{
  "hidden_act": "swiglu",
  "norm_eps": 1e-06,
  "qk_norm": false,
  "bias": "none",
  "tie_word_embeddings": false,
  "init_std_down": 0.0,
  "max_steps": 4294
}
Each number is 128 + 32 x the weight over its row's rms, rounded and kept within 0 to 255. Layers, rows and columns count from 0. Numbers have three digits each. The size before them is the row's rms in percent of the matrix's.

# up: layer 3 MLP up, 1024x512, rms 0.0838, rows 415-534, columns 416-447
# down: layer 3 MLP down (transposed), 1024x512, rms 0.0739, rows 415-534, columns 416-447
# gate: layer 3 MLP gate, 1024x512, rms 0.0834, rows 416-535, columns 416-447
up415 108:142135114108138126143143147076174165148088138121121135154124121044119155084123177081146125135133
down415 100:152168142182135097151102133157142137078118127156163105140189142094126176121156147155106151111093
gate416 102:149085015111166084148169071139109179164173120161077111116104096192126095134111096102102088131165
up416 100:093130135130136098178155054173152076109171109127150145138103127137093107110126156133118152137054
down416 100:133132097169089196140121124148149132157101140120155068179101141130113139126119162080143155048126
gate417 102:145094140095133113102092140135106136159103131150113136147155154079147105120146093122092165137126
up417 100:088120151102156162123155111115146134126131155111106133130120093106099108140100085123144135141152
down417 097:157097129160138153089133119148127162142044106099149125107162103031146179122172139105142183076117
gate418 087:202124199089087087165107114143068126179083119199123090065099103079122102083164134167199158114181
up418 082:205127179150117121134129181146099183111095165184101118073152112132169103099096144125131126158113
down418 097:187119210130142082158119098192069169203117112087153043093109115055125111070094101145178138119174
gate419 093:154154138146108134128160042085130107136151135142111118076186089157202123100187147155106078092101
up419 096:150124116171167102147168150121109156087153102096166096162143087101151118098150126135156165141133
down419 101:144175152100147084141116148142138123092082149123093110130120157141158155134140076108108151079180
gate420 086:110148129145098187116117125143071107160100131193131117137125056140187160143143136089131126197144
up420 092:146109202104112105175134103116174098120224142089173095147139176142161117187104123122124132120153
down420 099:032156123153140170087112115092091133152100070181125123074124080164165137135175110176121128122177
gate421 102:161117116139085182142184145151171148077184150135160148126144089119158165108132156148145076121145
up421 105:164109173107108089117139153128189133116225146114074143127120153122143111120124104085057181089090
down421 097:117127124184139144130117101122126154155109129147134131192132148138102149164148121161138186148158
gate422 100:144150106105115163051111115158062115083089127102138139143085113112078158211153151128143048114087
up422 099:110125128122102093143176199134178122141139152136139165111117128116203111097074138099146183097140
down422 097:105099121154174040159143148136141116105093135110098135132108118111162117106068138131168141113127
gate423 091:118110102182202145127094153140149152201136100171119121136141117146117066129141137076111087144158
up423 097:160113102143124171124112168100130135181163130171132129122152061167109105156196109155134118079127
down423 103:082146085111173092143054121099100102158150093141152128139089155120161129135147113105149185066156
gate424 096:115095159126087072061133110161103064098145170117134124106059131108064121138137112129108088091164
up424 095:151159152126119079162124155124130131148116142132082129150113140163123099110117163109111073113140
down424 104:062061139125078059064131144161090121122189149173076157109144149054103130155152155111103102098172
gate425 105:145148130154143123114115151107168120099126155145097099091100096118064093168045136168127125130073
up425 107:099153088190118125131156170196106103114139122108115082111137177204149187063138109079135129087178
down425 099:116131127129106095118126176110068086124121090168125163160120115121149077063145204106100134147125
gate426 102:157065116208150140124149120070145176100132129149130097148147122099093136122167181107127139133129
up426 099:114169081109086120125078173213147146132172126160138147151152084075145109052092128164128108176082
down426 098:116123095172132121155075176060108117075031073105194102129136084136176133111138104085182148069165
gate427 099:107106086147135093120126124147163127125071158148154144097126140110139051110111114138138135156123
up427 105:122130134092121096171131162159172200216156135084059134138117111154125117147133180151134188063089
down427 102:133195159142135146094142145186169102196170145113113116089109180160161117143147149140113115132096
gate428 098:077145113165118116151131100128142177124107197137124116119138135168140129108154167184133112125098
up428 103:101116121081137046082149073129134133083134097150126120124108126110124160156150122130129135133136
down428 098:147177111136142128097125095115106108092188125177109185111122107114198165161151102091100031125106
gate429 107:133118207147110066127158142119068097115107135063124126121117109156128175079138106140135146100073
up429 102:166159059153137104127163145122144088181104093071198117119108151096124136142090144119116111132141
down429 103:162111132091160101097116144104132102138071102095108120095104102115130113130122192129128115079112
gate430 098:070155174138130132140084181080113105110092145097107131165144168142095179107078149126132090086124
up430 101:161063149115101161100126093090175134063134173166119148130101152171127123158094126093138136173042
down430 099:133098124147158116142129138098170052110092073174179091140078101169134074150110131208108120113062
gate431 105:110158123102049130112188193162114087157138164128137110125166096114094165145097104089072104153127
up431 100:083106132107114120152127126136089136117081125113092171143162219118095157114198132185107209133156
down431 101:105097099121090126081142145147159102106168104167126100080128126175046168102085077149142169101082
gate432 114:077068085137109166130081110089083103120117125152196158183131061122106134159133145094153086124153
up432 111:114135117127111105173147146105112161163085114156131121081138150116163129151165170040169137084112
down432 099:101123122145161121078122127113156102105144133123124099203036158140075175155124115179104074147089
gate433 099:148119099148145034134134134129093124127114133158061147099126099109064175133200113160125113166173
up433 105:193123111102179092221171093146130149149102099179157145125135109134118160164101079135119111144134
down433 105:140156124081125091137121185121094121160110154113134122110194084186135126079179119137137131106124
gate434 090:152155190129111108094118114151120103143105146091096077108169159130164121115164064105102126157214
up434 089:148125077153095125156165129135101114047126128169148156162084155165142117148127162106092096103099
down434 101:137092064169107175162069152117209141126130107149091140144141142111078105127176198111151174090061
gate435 107:120150099196087106126116099142154081117151176119083116134156109143177090166131089171193084072074
up435 108:099134071164103096102133074196159086132152166163100129154148118162150073159178102178189082107094
down435 097:104138098128168095110144143154175077109119082103165136130110125158101175104127150105161096093097
gate436 101:151117141139113141080111110125179099074113073162166104124176077081075113159111166109128086083205
up436 104:124114089199143160134097101131093112144108136131096111104080143118151085077135130089096138164164
down436 100:185124144129141131123130142100143183150078097102128160071163139147086159115081157128133191128144
gate437 106:130175142117078135043112134134171145101116105130144080153175107149131143073200133100150113099144
up437 101:129052120147111147128195096093124087128165155169170187096082157129134118130121136192119156133113
down437 099:127120111121166132151146156130160134104080153153161155140107133107093102091082167172117135083156
gate438 101:104149120144090234126111097157182109195166131123117125119124080043174128148157195101192144139101
up438 102:124089136178140125145122097075153069142137117194240092139176092158105140142121122101121172129123
down438 102:144096113109161149156166175111099143118097156130092129173143083164094143142114046141153159088103
gate439 088:147118105145132095129104171134233115152126120128180104115129146166164105179075093110161202136157
up439 089:134114098157117122141117196155181166149158154164143130149154133160111131123125130119080167137090
down439 097:137148126118103131087072125152124087147116080144105189098182125123124097101149152133082197138076
gate440 099:106138115131168147132154178103118133065174092170171176082103091126107106106149183181152131126147
up440 104:155162157111178169129109127123130172086140109122150068117125108114119149140149114091087151107173
down440 103:135108152134128081144164142091122084070122120096203123082141147170074109113121144146143108161087
gate441 099:108129140129119115088108131147117109134134116117152144180097095100124143118150119149097107101152
up441 104:152113118164153120140140151089168121123104103106080097110126084157153130148191178203124137136146
down441 104:154140120096105144088122125162113053102154202137113119121172157104135191108122180102157128171130
gate442 094:137125089149125139194232158135108137169137150091114152139123151098141095095108152100216141127170
up442 099:166107164149147070145081118128145136145120092115109173163107137078079101142068087173122147143197
down442 102:184135132157143153136148089124097117149072063094141139100107113096180100085129120116140173086155
gate443 095:148152158152150155147126096119082088133135180091113090094171151138152111105171228129133140166114
up443 093:143100135148091084048157149114096122138171100159085113099123060084174114133062127121146097111110
down443 098:123082122127116094105171137088140104137130146149092124101121132103115100104098116114110098120098
gate444 093:121145141143118130118087161165120129123125115161080131147192084157107114115155105121123178098206
up444 094:104136102128170092152052141118120095119144081179100084073103147148136139168146047207086185152129
down444 105:106147146131145139130139144141088205137120178116135153161140095090082148087093108108127119150184
gate445 097:125107102108125112150119119131125148101147092181116115160088083126102107124108110105088104162183
up445 097:119092139119092115131178101170120132171139069048174130082145102152123145126145198160146150102151
down445 104:169160134106212130095077141116129168143169114160122202176197170098188099194128108071129082086180
gate446 087:142092216084138134093158131116147109093103131143203085215118116174177129159185104149073160108173
up446 093:099138042187106066113096150101111161111132099169082090109170118100142151123106110084127138172110
down446 096:085079099050074084166117159096141131110085139154093134083128096101071112139133120085143085153090
gate447 099:158140120093115120139120114093122087139144077120179226163115176098145143113167155135103120126114
up447 099:174087143095101164183118119101171161123123088143206142214107147104128183073138102175117134091146
down447 099:113169178100148145109085180173139134128118092165188091140107108111040136156170075171090130138141
gate448 108:125093112172123120117092148100131126093099142138238193121142123137125151137119110074142166142116
up448 101:135105068144119099169070125151103135177112128075074149184155121142162114148134113103104112095091
down448 101:121069107144139177116134094135158153120098126122063145162123118104083128136149153086139125096136
gate449 094:131127172177064113129137128155096101129140127102144035154132165175144177047187093108124142115131
up449 099:144131125149097100156059107146117091105124109143147212135149091098071128112137138121124123149109
down449 104:141101182120156180182113116124168085149123173148177142174146174102103125099155152127066160123123
gate450 102:137171128077148119138122041094089111130093118102065120135171069115172187171133084150112114095107
up450 097:042096101082151099123150110128120132150121132119092105175091140145127137146195130139141119113158
down450 101:152173067103082106136115104131085093151133109117066137151098178161130107185071126070108169102148
gate451 102:097124066116169137055174138153132145136143122113130176086088108112117113199139112161124155190168
up451 099:162120134158150119130094132095124096130083144141115093125134057095144040139067113126102136146118
down451 104:083154184110048069159091049094172107102115116106117147119113137110134147093111153170162132110132
gate452 105:071109147148168076136123117091128154105122154197148088065155109165092042138152132149081179140151
up452 106:112138164107119154084149123162085104093118094110036148201133136057099215145092113161124081133108
down452 098:175110126176102135137166060105144089146122117131143156132127121136148156127106090135117106143117
gate453 095:156116091130159128150096176138164114142133136120169113119084186150131130143153131129119138064128
up453 099:115099136160117130143141140117138144143146127114138123133190144124144135121093186131109111130162
down453 102:079167124139078153129195096110109128100160172099100156144188098183142125153108153157193141158173
gate454 096:192116119119211135125052144104115074092136148107110138137195117071137181135138178108170106162155
up454 094:097115121129069103169162070165156158135107076098146096126106103126135123122112130142136176158108
down454 098:197169161121171121160080192125102099112071148181100107123214107117103197077149151170110137112054
gate455 097:134105137131085165098200112106144125167098106152100132106135149119125130079107181226160154142089
up455 097:118155164154121077136136125169114123157116087088125152086180140119067139099178165082094140147101
down455 100:128104171143113125101207116130141136137120115145149099123105185125157126100163182134107100145149
gate456 095:097058173148197107106138090066133142123126162139135147124114105100156160101116123182063092145136
up456 100:129122094123177095119127082132122130115102090158124160171098131105185150102125111096105167115105
down456 103:131137140125116099126087176080104095116190107120139105077156086150111179128094134121166086175143
gate457 106:144127144142153136149097111138149173112147152209114181124084143140050115106131130166121122094081
up457 103:161123096065150156153156102113145082110172129146113171114143134106144159115137158115156125188114
down457 100:113117149108162152076094164098162106152084224119095122116124113154112082163075156140094103189084
gate458 103:162097133103125114089106142078127111043106203145109132090101172113130094130124095090121127144127
up458 103:146154163133105085131126148076136105162125093086126173107128067124166146147152183154069098133166
down458 101:112149099110095133158159101154138129104151097158183135133123135123120121079087124095124148141109
gate459 097:175102126173126141167107112150140129149111137086140104137091046122068202148176067128107134115125
up459 098:148121077121112151094137141106127097181131150156167097159103132104178050147093177166189158127138
down459 095:092089151169164165105076133157118187126160149074085210124125110111111119035168071091161107116158
gate460 114:116133137197089108181123116156123130202129159091140109133201144183163188108147131156134072161111
up460 107:117192106071145161113151138145160127101149132149175094146072140123123142150134138103157120130132
down460 104:120080109172117121104085136163083147135137122165128141090111155114120183146099107138081126137072
gate461 101:174161138139152173131104132085152132146111116108101100102082122100159108175107115076165088088156
up461 096:093130078138156129147126174145066054163081110114142106170131146135110081116189165186133089187186
down461 103:124146082147117120086099140094092085118051114103186149109117110121117130080119137139121102163099
gate462 100:123169079055132141090192126161077121107092123115106114147112116180101143125135110118123090147122
up462 099:143106107133153151140132123042174122113125156143139109187106152173146124136125063137130107130133
down462 102:135101105183116152096100150099142192162089124088132154109138129201112158114084181155060101149156
gate463 103:139112172126095115134125179100147106127168126180110138126055170167142126060130105104098075105134
up463 109:159139184149129117187147150121149092157165114158116155132178142169122109054122162088123088140099
down463 105:090154154074092136120144171139156102144115093128037154146134120166145075156142146193133127103100
gate464 097:122157150142169136179120134137053142149084113164163158194151137120159115109151121065121118112086
up464 092:173155156174115161157097112139111114100093108106094169083140096124167143133066085153113213146088
down464 097:115086150143136092115142087079132108114174133163129162111128074123154096132155078129100180159071
gate465 094:167133181141116175134086103153129113099119112128123144119157107190131128086129101180064169080118
up465 091:102152150118147139130123089158164126081118128131080176123129110138174085133113117156108155087093
down465 098:089207161153153137107080153102121134138109170161113166140090137187161165121110109121124132125112
gate466 098:087148126143122169147176141134083172150135127156110139121119105139138140142086158144135190154073
up466 094:170125091105153152120126080149135123099174148098125162110149154114157142091084121106159134139111
down466 104:139176093074080136157131081184125073082101115124179106135103161088157103122099142117112139132111
gate467 110:125127129135105127113184122102173144127152072068143198126095108102165129194137108157120127102123
up467 106:111159105093117113127143145119142147133147081142139142152064087099183113126088078120164151128137
down467 101:111121151144118151099146107115132072123119158065165122208052122104122114142180145179113120141141
gate468 098:154166122057108147084127137142147153147128175146185147129110136150143197156149073077122104085115
up468 107:145119199128109148161122143163197094140111132111195206133095109097148069109115121119131187106105
down468 107:176107166141143141199066123174202120097126144137150062152129120104095120113170120121178115176114
gate469 105:140141104066079162137167159113124185120077089077160107090156171153199139144090138168115186142097
up469 100:179108144151127074137110121148112146143102141178178090158162117117121159136170105112101098093094
down469 101:102138125116121112141176098161152092122168048189147141105135094110139177110117116092139127162100
gate470 092:162110138107096142159055128137108133099132093159126122098085149120161200176143153117171158098095
up470 094:116082132147193142174180106174131074140119125165112172198159089172149106097210017149124109137123
down470 099:158136136129122121119176081128111146086123119124131111172143154138098171070126138114133094131128
gate471 104:113061170166134114124169121194120105106144130124080185139132155115153158118146126119156174162052
up471 102:133101105160144186127112149132121113188131106184146180130134048146137154069209144124115154124135
down471 108:098094158175176090105178084112129186106193070093146123063079144087120119130119177105119095153127
gate472 098:085155134113124192093160158105118142173152116134171091090138063112151157170091107132043119140161
up472 104:109156179138134134116183147117151077176155114108128130143128051120078135169095132151178115105154
down472 098:080148137188132149127131142074162142116181100093143065121133141146156135144091158096135154087126
gate473 100:123198105157135137166134142112105120125102117125126126071189164183136192069136142092061127128181
up473 096:154092185127099143119145167127124116171153115082139130144146147138108097155093107085116134153108
down473 101:127083108124134116096139149129111132073189144137143090164088144134150154074183107115062106159184
gate474 095:156175115170125189111163111149112134119129135093069118132155084205111127146105017121121126149205
up474 098:119135111141117088107105166205133112090093033097124125115138166102133157140159039102125122101178
down474 095:100131083153109085139121066084145160113160103091115116122151131087116121094152126124143119124088
gate475 099:084103190114137149182175165152093131074148102107147132124112147213162192126152138102114120164142
up475 097:091073152146050154114170074146156073122105131151076122109107146123199169109105124144114127166136
down475 103:124119093149131109155153147111111107091112143172129160108141176070193163089179089157157153116113
gate476 101:081133188151140111120086123125147148123122106145137104122144084151178094118113128173114120132150
up476 102:117210178121137077162155171194133091134151140128091178067147162145139088120153150087120176104151
down476 101:144117177152048158111114124127131123159184144103170091133116117137143069108111133153115138128102
gate477 092:164066105168131146214108188136142143120107152144115099116130093172146145105086106086125155119128
up477 093:087172140094117157132144056160141147160163108099096112165124137135083191128093106177108156180166
down477 099:144101172139115119098207135148143099158149087169124082130142127177095098165155145231107145105077
gate478 112:086167121119163118155113075111176159111136137122097108137095149125138107136197139114087129086120
up478 118:122113077140150100100166161170146085166143101137192145171171164127090149126121097143147140158137
down478 106:077170111122144116079128196086148125156143110080080097179098141114099132138138114175127105144173
gate479 091:097108144134121129149162203107103161073118115125120082027134142134183123112159125076161118070164
up479 088:122158075111135166110159091176077133131186093144156191177147104093093151137182166132124192121117
down479 100:169187131133116145146129063087087137209145114103116128202071147079166096079156131182111156150113
gate480 105:131115094128179123091130175096097115113142122095123114155143168104159170070080147104123103059083
up480 097:109130119117155079119094169165163087130100146158194120143106120138167117173109140170096106153212
down480 101:170102075115107158188107174147097144166065119135093169066136075120154135119094137153096122140157
gate481 102:113079167123123108134153163148098130140127134126095085135151205098085198135135142173173103124089
up481 101:207122151104086127072169116098118124132164112185118134104149113139110072128126183154132098193192
down481 101:104135137111148220125142094089127133115189131139051123178126155142113145161147149098173081103148
gate482 107:098127156109127125155124143116204154147162142063153134183115129200142141136165104095164161076082
up482 101:174137116100082130088150141125075150152165124102078071104170125128068123146075135171107076175145
down482 101:136158080139127104102120131169137163134116171080073090176118097130105121027163190162141135177121
gate483 114:077154180095116165140124079139127075124103120126133111119113100136132182097103109136108177116086
up483 116:159105091149092117087199111166152139111128125128114132171111163144103156152122098101103105087084
down483 092:151148147137136153102137156101119168081093077097120149132129155096165165140132125156137185168105
gate484 100:117153164131161120088100121111143139172137092036056105115086094116155125073131138117150114118090
up484 098:124162074156110150131162097122089090120097113120189122094177150097059102174130162136123127149101
down484 098:118113097172077133199106093115190168105151090174130116177166151147132150137137148130119141122193
gate485 110:172128197135111170180185118099107148203115111082140090147096122072116061102112116143150134121115
up485 108:150144101121110133112200151153169102095126099125111116155101098159110085128151083106129177139140
down485 094:148077157134084145200158136147176042065119105173101046108138105101147093098158088068146146124089
gate486 110:155093105177111129080151206120122081148170075169158126143090097089103139131130142102124126141133
up486 112:142125110177111145126112115104157131115124105096136162170176120104172109148150130124128211138083
down486 099:128155090150121141158162108124134110112150128153086142163077092153158142137141091131141129100146
gate487 107:159112112081149097146101155158098095165103107111111121099114116128173172151168117084122152141074
up487 105:104113176166103118072115050078158154080148137076161133137143093092099101179129115076142177133165
down487 087:146127149153133135156116202072071108141101122114093129130158041105085118065129188135126160076150
gate488 094:099088031190181126096100165119103090143121111062170123107171125118129142199140073104055191121140
up488 095:128192094134116081119148122126104188145188135137105141207151187116153126084167125122112106154095
down488 098:148141169146119174165125129117133175125179172129094141125094106181137141165119130147109129111117
gate489 106:115161170092139074109175160077114156056167089145165138135074130215149100142122156131126117153129
up489 108:086123074158146139123189094103175124164107167117132143140181134107141106101093089161148164190207
down489 098:112135134137143142129132060059112136156144117147088147081193080136173122158079174089092069088102
gate490 093:129145114110151125079120118128128186170120144152067148155140119073204093121160169136127126177138
up490 096:171145124094151101101132146180123159163136135119095169133149123069114135154113133112125120182155
down490 100:144121130034182108124082123123152189167131152110115144141128121162196183094105141084201133128126
gate491 093:144110149099191113150126071178131114150178136143091139118116130104062134132099145119108093114104
up491 090:133128118112141073132149129154145063099142127134098119141120126174189135145135128122101131139160
down491 092:081165111123179119149115135146135169122185164119126152158122115087098178148107147117159122092146
gate492 101:112101172087106159091116131127125158131144149173088076099137199118169105122146116142134087147123
up492 103:113208117164142046134152199058072134146122104133115143140136100092117193081128090110136160141134
down492 100:097149122177132158147134153141138072106130133116097137098103123150154142185146156111159115152092
gate493 116:168145059119077134112134157154107157172140164136114112113119130091137161148070147112111128138120
up493 111:118100116177120106122102150129156121113155150109134056171105140127112112158102110158120126074124
down493 105:137158084126067099096120115203137127175160057133104128136161169054125172147120076137086088095137
gate494 098:089107137141095133133116151054068143083155102166187112152158164103080195170111200113122116106170
up494 101:113183143128149074117143160150143127047145137102097178148158084127145128099183108107143062121103
down494 097:147116113136144144104104099080149116079184113124160127171154130088173099065117179157165099185132
gate495 106:088121124084122067147166127148155093157119155178162158153127140101089147141139096102114126095126
up495 102:148113098111088129058121151182079119183106128126111137112166093220089084128151131181161073046120
down495 100:151150106159187190154110110157156155106055137169105119187161137158113169132115181081176137147140
gate496 092:075163089170105143151145141104138115173101171162169113117121072092108133084126160179097144095131
up496 102:139163083135167117131083108116111072078145156142051105129125163115076102150160110134115123123075
down496 106:124080141184142119097115207139133231108118113132145096089093148157136115131147133071142131107172
gate497 099:072163180173096152162130105107139113070138154091118178163111139129173155051125093109194167123107
up497 099:089171090109170126085122180165146066110147149082156115159209113162131194159073129099139108126136
down497 100:175108086132080122114103155169114145125138060165129135084150149168104117118104115101060068173155
gate498 092:173123116148138169157128102173145221073158141171063087209159105152124173095100106109198178132187
up498 097:081094131117112139115071159156168076107178102155235087061167097167138094144066062058107109209172
down498 104:160146113112162154181170127147110173114104165144113141142128127109160180072162126182173146172094
gate499 116:130089114165119176098192135098120164156132171157066158155158161066090161153097146139131086117124
up499 107:159112132160151141167114114110162118130121145120095115158154114088114081182096150119108133050120
down499 099:192152160190177145146144098164128135141140098162070107170126171140104193139091147150110090182214
gate500 096:187097093113097136066088164126129144090165139160148137154134123167121145173142136193163110112128
up500 094:160135119170114136145117148162085091117095135148149088166162103127125098111113069143144128125090
down500 097:084131117114145135122112094128145118149145127125087098170111128145153104102124105139108180075164
gate501 095:121115179185093179154148121138128104090099137173154095077149066140144090186093158138183154088117
up501 104:111116190103121104152106127120129150179102153125134084118130137158105114130165215130175108081162
down501 095:145133091143179136130111136153094173106131116114082121098081169190124124099147135074100104092151
gate502 100:145121141082104089180194069132107120100111142129085077103137137097175184124107132136131173163163
up502 099:102099115109165090126106152165148135156132123123163106114156120114173162140131135214147130126162
down502 102:091158140124213184124146113117123171142131133151214147059164170111142071161103134152095091160090
gate503 097:110177192070148172126117127067157128075156149140142132065127089082137125152152126190124166144172
up503 106:129119101117136194117102146170140144143124117103182058161103179159086057126135124159143074068092
down503 091:121135135137209138173120176151095153161111090093040179102087196102127129165191153149141118140177
gate504 092:093134111094084099088051124111132091138089111087131150138109123116082139120060092086154126125139
up504 093:065057099117109149143063123122137144115130156094135121191130116143168134124112091068129119115165
down504 098:080146096110145111095119154090109171133055149089186115129165117137085142145125150095160100156082
gate505 094:160179136113103129105107145137125128118078115180144105105098116107120174108105081142153128157131
up505 099:133090081113136183120137130091162128164106142078120129152088101141096085097129164133093149110122
down505 102:103128115092159120115114181105138138192176153115156171097118150163102116117166137200151130137150
gate506 099:107103138130143108079114076109131156094108159184132125111141112124165133143069081140095121116119
up506 094:117104149140070113095146140095143086079139112182073138052103089126137117060082190116182113084089
down506 097:126153207108110171189093193178141132170109102135102081165159103125144088140138121086138101113121
gate507 100:117100106094154084068133091130112165163150104121074173178136075142091106143121062126117141091192
up507 091:122152115098075137107115130124118082147150121088161067158101194136158134135146131141138187144138
down507 105:144149125121200149194093167113063103093103194116167122140130126129194132109139131115102160133071
gate508 097:125115174126189186104141115114158160161195096198123099090139142134078185098102163162095125149122
up508 100:096119143139200112115157118121131109115078135163110151100140131123099181084152126092118117176128
down508 098:125088119118131122117161107130130147135136153122083166145160155105081107116102123140093154132167
gate509 100:165158111121125127139216082145174152137162126088117110109166089113165142142157087083140133102133
up509 103:096097094123190114127083105131037108142145093136135156169128120103133122108053157069097095140137
down509 096:165138109125072136211127113180155157138142157109096107074180101089172095134174135116117148094123
gate510 111:130148081126147169192068153114118126167090125168122117193129147131178132187091068112110163108087
up510 112:096102132108095198141087102139128103130128145159167145175161098101114154171097120075072078104105
down510 093:103103088120114135156124076154134105126128113195171132074144126116154077145113125123188146149130
gate511 091:110105084165137145125102158087109127100119143082132091160138113102134104155069160122075161112079
up511 095:153069160134158210151061114110146080110132123127098095165138080144111165102144091138155138123142
down511 102:130089119059158123141134125116138111099133116087094175178162141139129104070123030129141136132109
gate512 095:120122095131114143137146195109051129147167185180137126119166148160072099136113198093145135152114
up512 099:133170179100161179114184119160147099128050129147194137182091060087135097120131135171201158130137
down512 102:085099058143093146072047131149165149106206155050114137138088094080179127122125129150146120159126
gate513 104:151079149137090134151088143130145108088167153136095101146174131127145155095117108061143129178055
up513 102:143088117125126124156168112166127193150207124139117179168103140119159131149060116100117093100118
down513 087:185104157122186102167154110188118110125045155149061122121131141163103087164181138110121149166110
gate514 094:059153130193183141189170136115116130159107141098107123150163083131181118158191041119106092141063
up514 088:123133149117086107161138166165099161080074118158122119143153097116160088096145149169142160114137
down514 092:073187105146173120116089166160162093160119143107128115137100070096107088121126139049116110151114
gate515 096:149128138152125064122128134110124108125096153227186140160091105148129153120166134102103183125114
up515 092:212192141077130095130148130126119218119134155137115113134145112183150096139112173111128154133126
down515 101:178102164172176102111057092137092124140162105092136087121110108119132106110099067171084152152144
gate516 101:189115096146101113087099149059157155127118107141143100130128131153079123213113111109058117110120
up516 095:083097091134116189156151156084051138176063068140112041134057110116147108198166159142161126074162
down516 100:130146126139122091133107170126124078141152127074101101203090159187149136188132129144161088114123
gate517 096:103136125145107143095157107206157149095085128107053129179127117156105143121139138139158132134109
up517 094:132100172095126146105132087180164164116121117142121134145111092163123140107103122091124137135133
down517 104:149103136112142108107148115173114157091066113127071121154093069129071123137090177088119130098132
gate518 103:146063171116093108100091112128177145101088146177118136089135118138199128130164067142164157116104
up518 105:099140114116145079163137136208076096188185163113150137123104148149088106160114133083071149097134
down518 103:123160149134137153131127141137107111167142077109166134120101151169093112039137125143110139144131
gate519 090:134180104093122149116157111083116202136201152060116139117120062163119145153137108126106098118207
up519 092:155160108112090189138109110147040124126135096091150139104142153171155135080144140132047135102112
down519 097:083047104141166107112175160166123075134157126139160073150113061191156153136190212119170131135113
gate520 092:131128151148146102158121155163110199191175139107096104137118155126108129110102121106121138067132
up520 101:093166158115092147144160121108140096065098154113152129140147136134126165153142161135122150124061
down520 102:096157146113122120116162093124114162149123161086102201110141145139121100178158113110121125136130
gate521 103:206186140125101147044135177149136104109070137112144131176115170132126116141087153050169082112123
up521 103:132207118105181142099163179143172188093117143108159162094125121156161083109131162105117087150129
down521 105:121163113144187110144140131142112141195169103142180126123174165168096101115150112100086124088126
gate522 110:100127164153093102162140151107132169125114134090104161142113105123153149136122123120089090155161
up522 104:168122173130135142107124199180175106123114170137052112138149143173108082082139144101166079119094
down522 097:143115140123145147169123139189170152123129154127085169137171176150112176121185222092159111154096
gate523 093:086116150171175123126208135154106163060166107111151132068073093150072094096088115149120182124124
up523 091:197129105105155174236167134126137114148126104146100194122058124094171127160155106082100146151139
down523 101:075150087164144146177147164133126127108089107140086126077051115181113089052106141114108144157128
gate524 106:147116151100126121102078146124133106102132186116130132138152126139116121137143084096186153101051
up524 101:121149096099147109141117139209091160099107127150102105129120112166117097141125154133167151062090
down524 101:086154119131106126101088107159104112115142126141154132162118102159159083131165151114173143079116
gate525 109:162153124031139122069100173125086115118069130096121103187107197176104071146158107136101118139177
up525 105:139178107172119111111137080075199158106174135156132143064117120135126142078115132133132167085118
down525 105:118168127180108171149171094170108125168121127177113195111137093158147141125135100137144109122104
gate526 100:194127043121147109122140135095136156114102145158130097105149186109120130125119146065104133185119
up526 100:163126136083178112136165160151097170156115157157118119188098174120102103096117113116167166139095
down526 099:139149108144098120140080082176164115091098169110136144106119175114100094078139110146156103126103
gate527 092:153169179149140110115130130139086108157106176129131144132088140123086153135161076142122109126111
up527 096:085149203132093134145130098099115181184138166093136134107107196144099109124133159156145157104093
down527 101:122155108123152093098134142182151123139101078157102116140110095060158148127189103168086190164161
gate528 101:117112121163112149226070162065131155156138165175105145131109142141170140113140128152136099103135
up528 104:150131123136153102139105128138098127177110169131089137115128024129162131137130173154102187163166
down528 091:106083122145123114151141167099128129087140162130098123127093074106171142111140110183174170163180
gate529 097:133162107149159141081126165136131130125146132165045142131151103187147160139133103126161152135120
up529 092:114131173122143076115162134138129136112089116160176107086126099097089156184126094093160151096099
down529 099:157177107134144180093144121080137122203149164135165196116112156138094137182122173200074111132117
gate530 094:142122175149167117074084075183059119102114099165091169118160104094179126088080118130063146124080
up530 097:086130148106153143068141085121161132101184156048181161092136132134134132119063069091095124106116
down530 103:136191138081125121136077097112059097095089138156123189102103088085176128121116107152066108098134
gate531 101:190131125125142088128100106097080121121160183177140096110144129138115091143128087078146099119199
up531 094:118141107139097134086094080140127177132148135150148187092106137192167088124142135175153166202140
down531 097:157133063066081106145127107155136146168148088138112163132145128130147116146146127137122104105082
gate532 091:068121120116171148102118149142138100125134114120158125139116165141096083086136103126138163151099
up532 094:123101164138098178062151144170097134160107112098111157119145094071166119069153104088136150116132
down532 100:176136129093126090139111175187173153165190087074092100165123130083140159122128117125150125124155
gate533 105:105099124142153126166163080134151145189110153090114177155104124079163086172119201186091138086166
up533 098:155174159141110167138133158094131142140123076106143110122156162195138121067122144149156152127152
down533 100:039142112155183158143153132087128207083136066148158193157125137127106159097179164094119202136111
gate534 099:133133130133066141145113143198108172101171148059089082154113132145123119119182132146184140113134
up534 102:114096107131150132112179109149156101146132170141151168104120143048111144105127154102138139102169
down534 104:126127130202118128089177083150145117142109115168172134114147133131158137134063195068128136065160
gate535 096:135122158121133083119077154133101136132114133101132171107129109143142024119097098106113146193126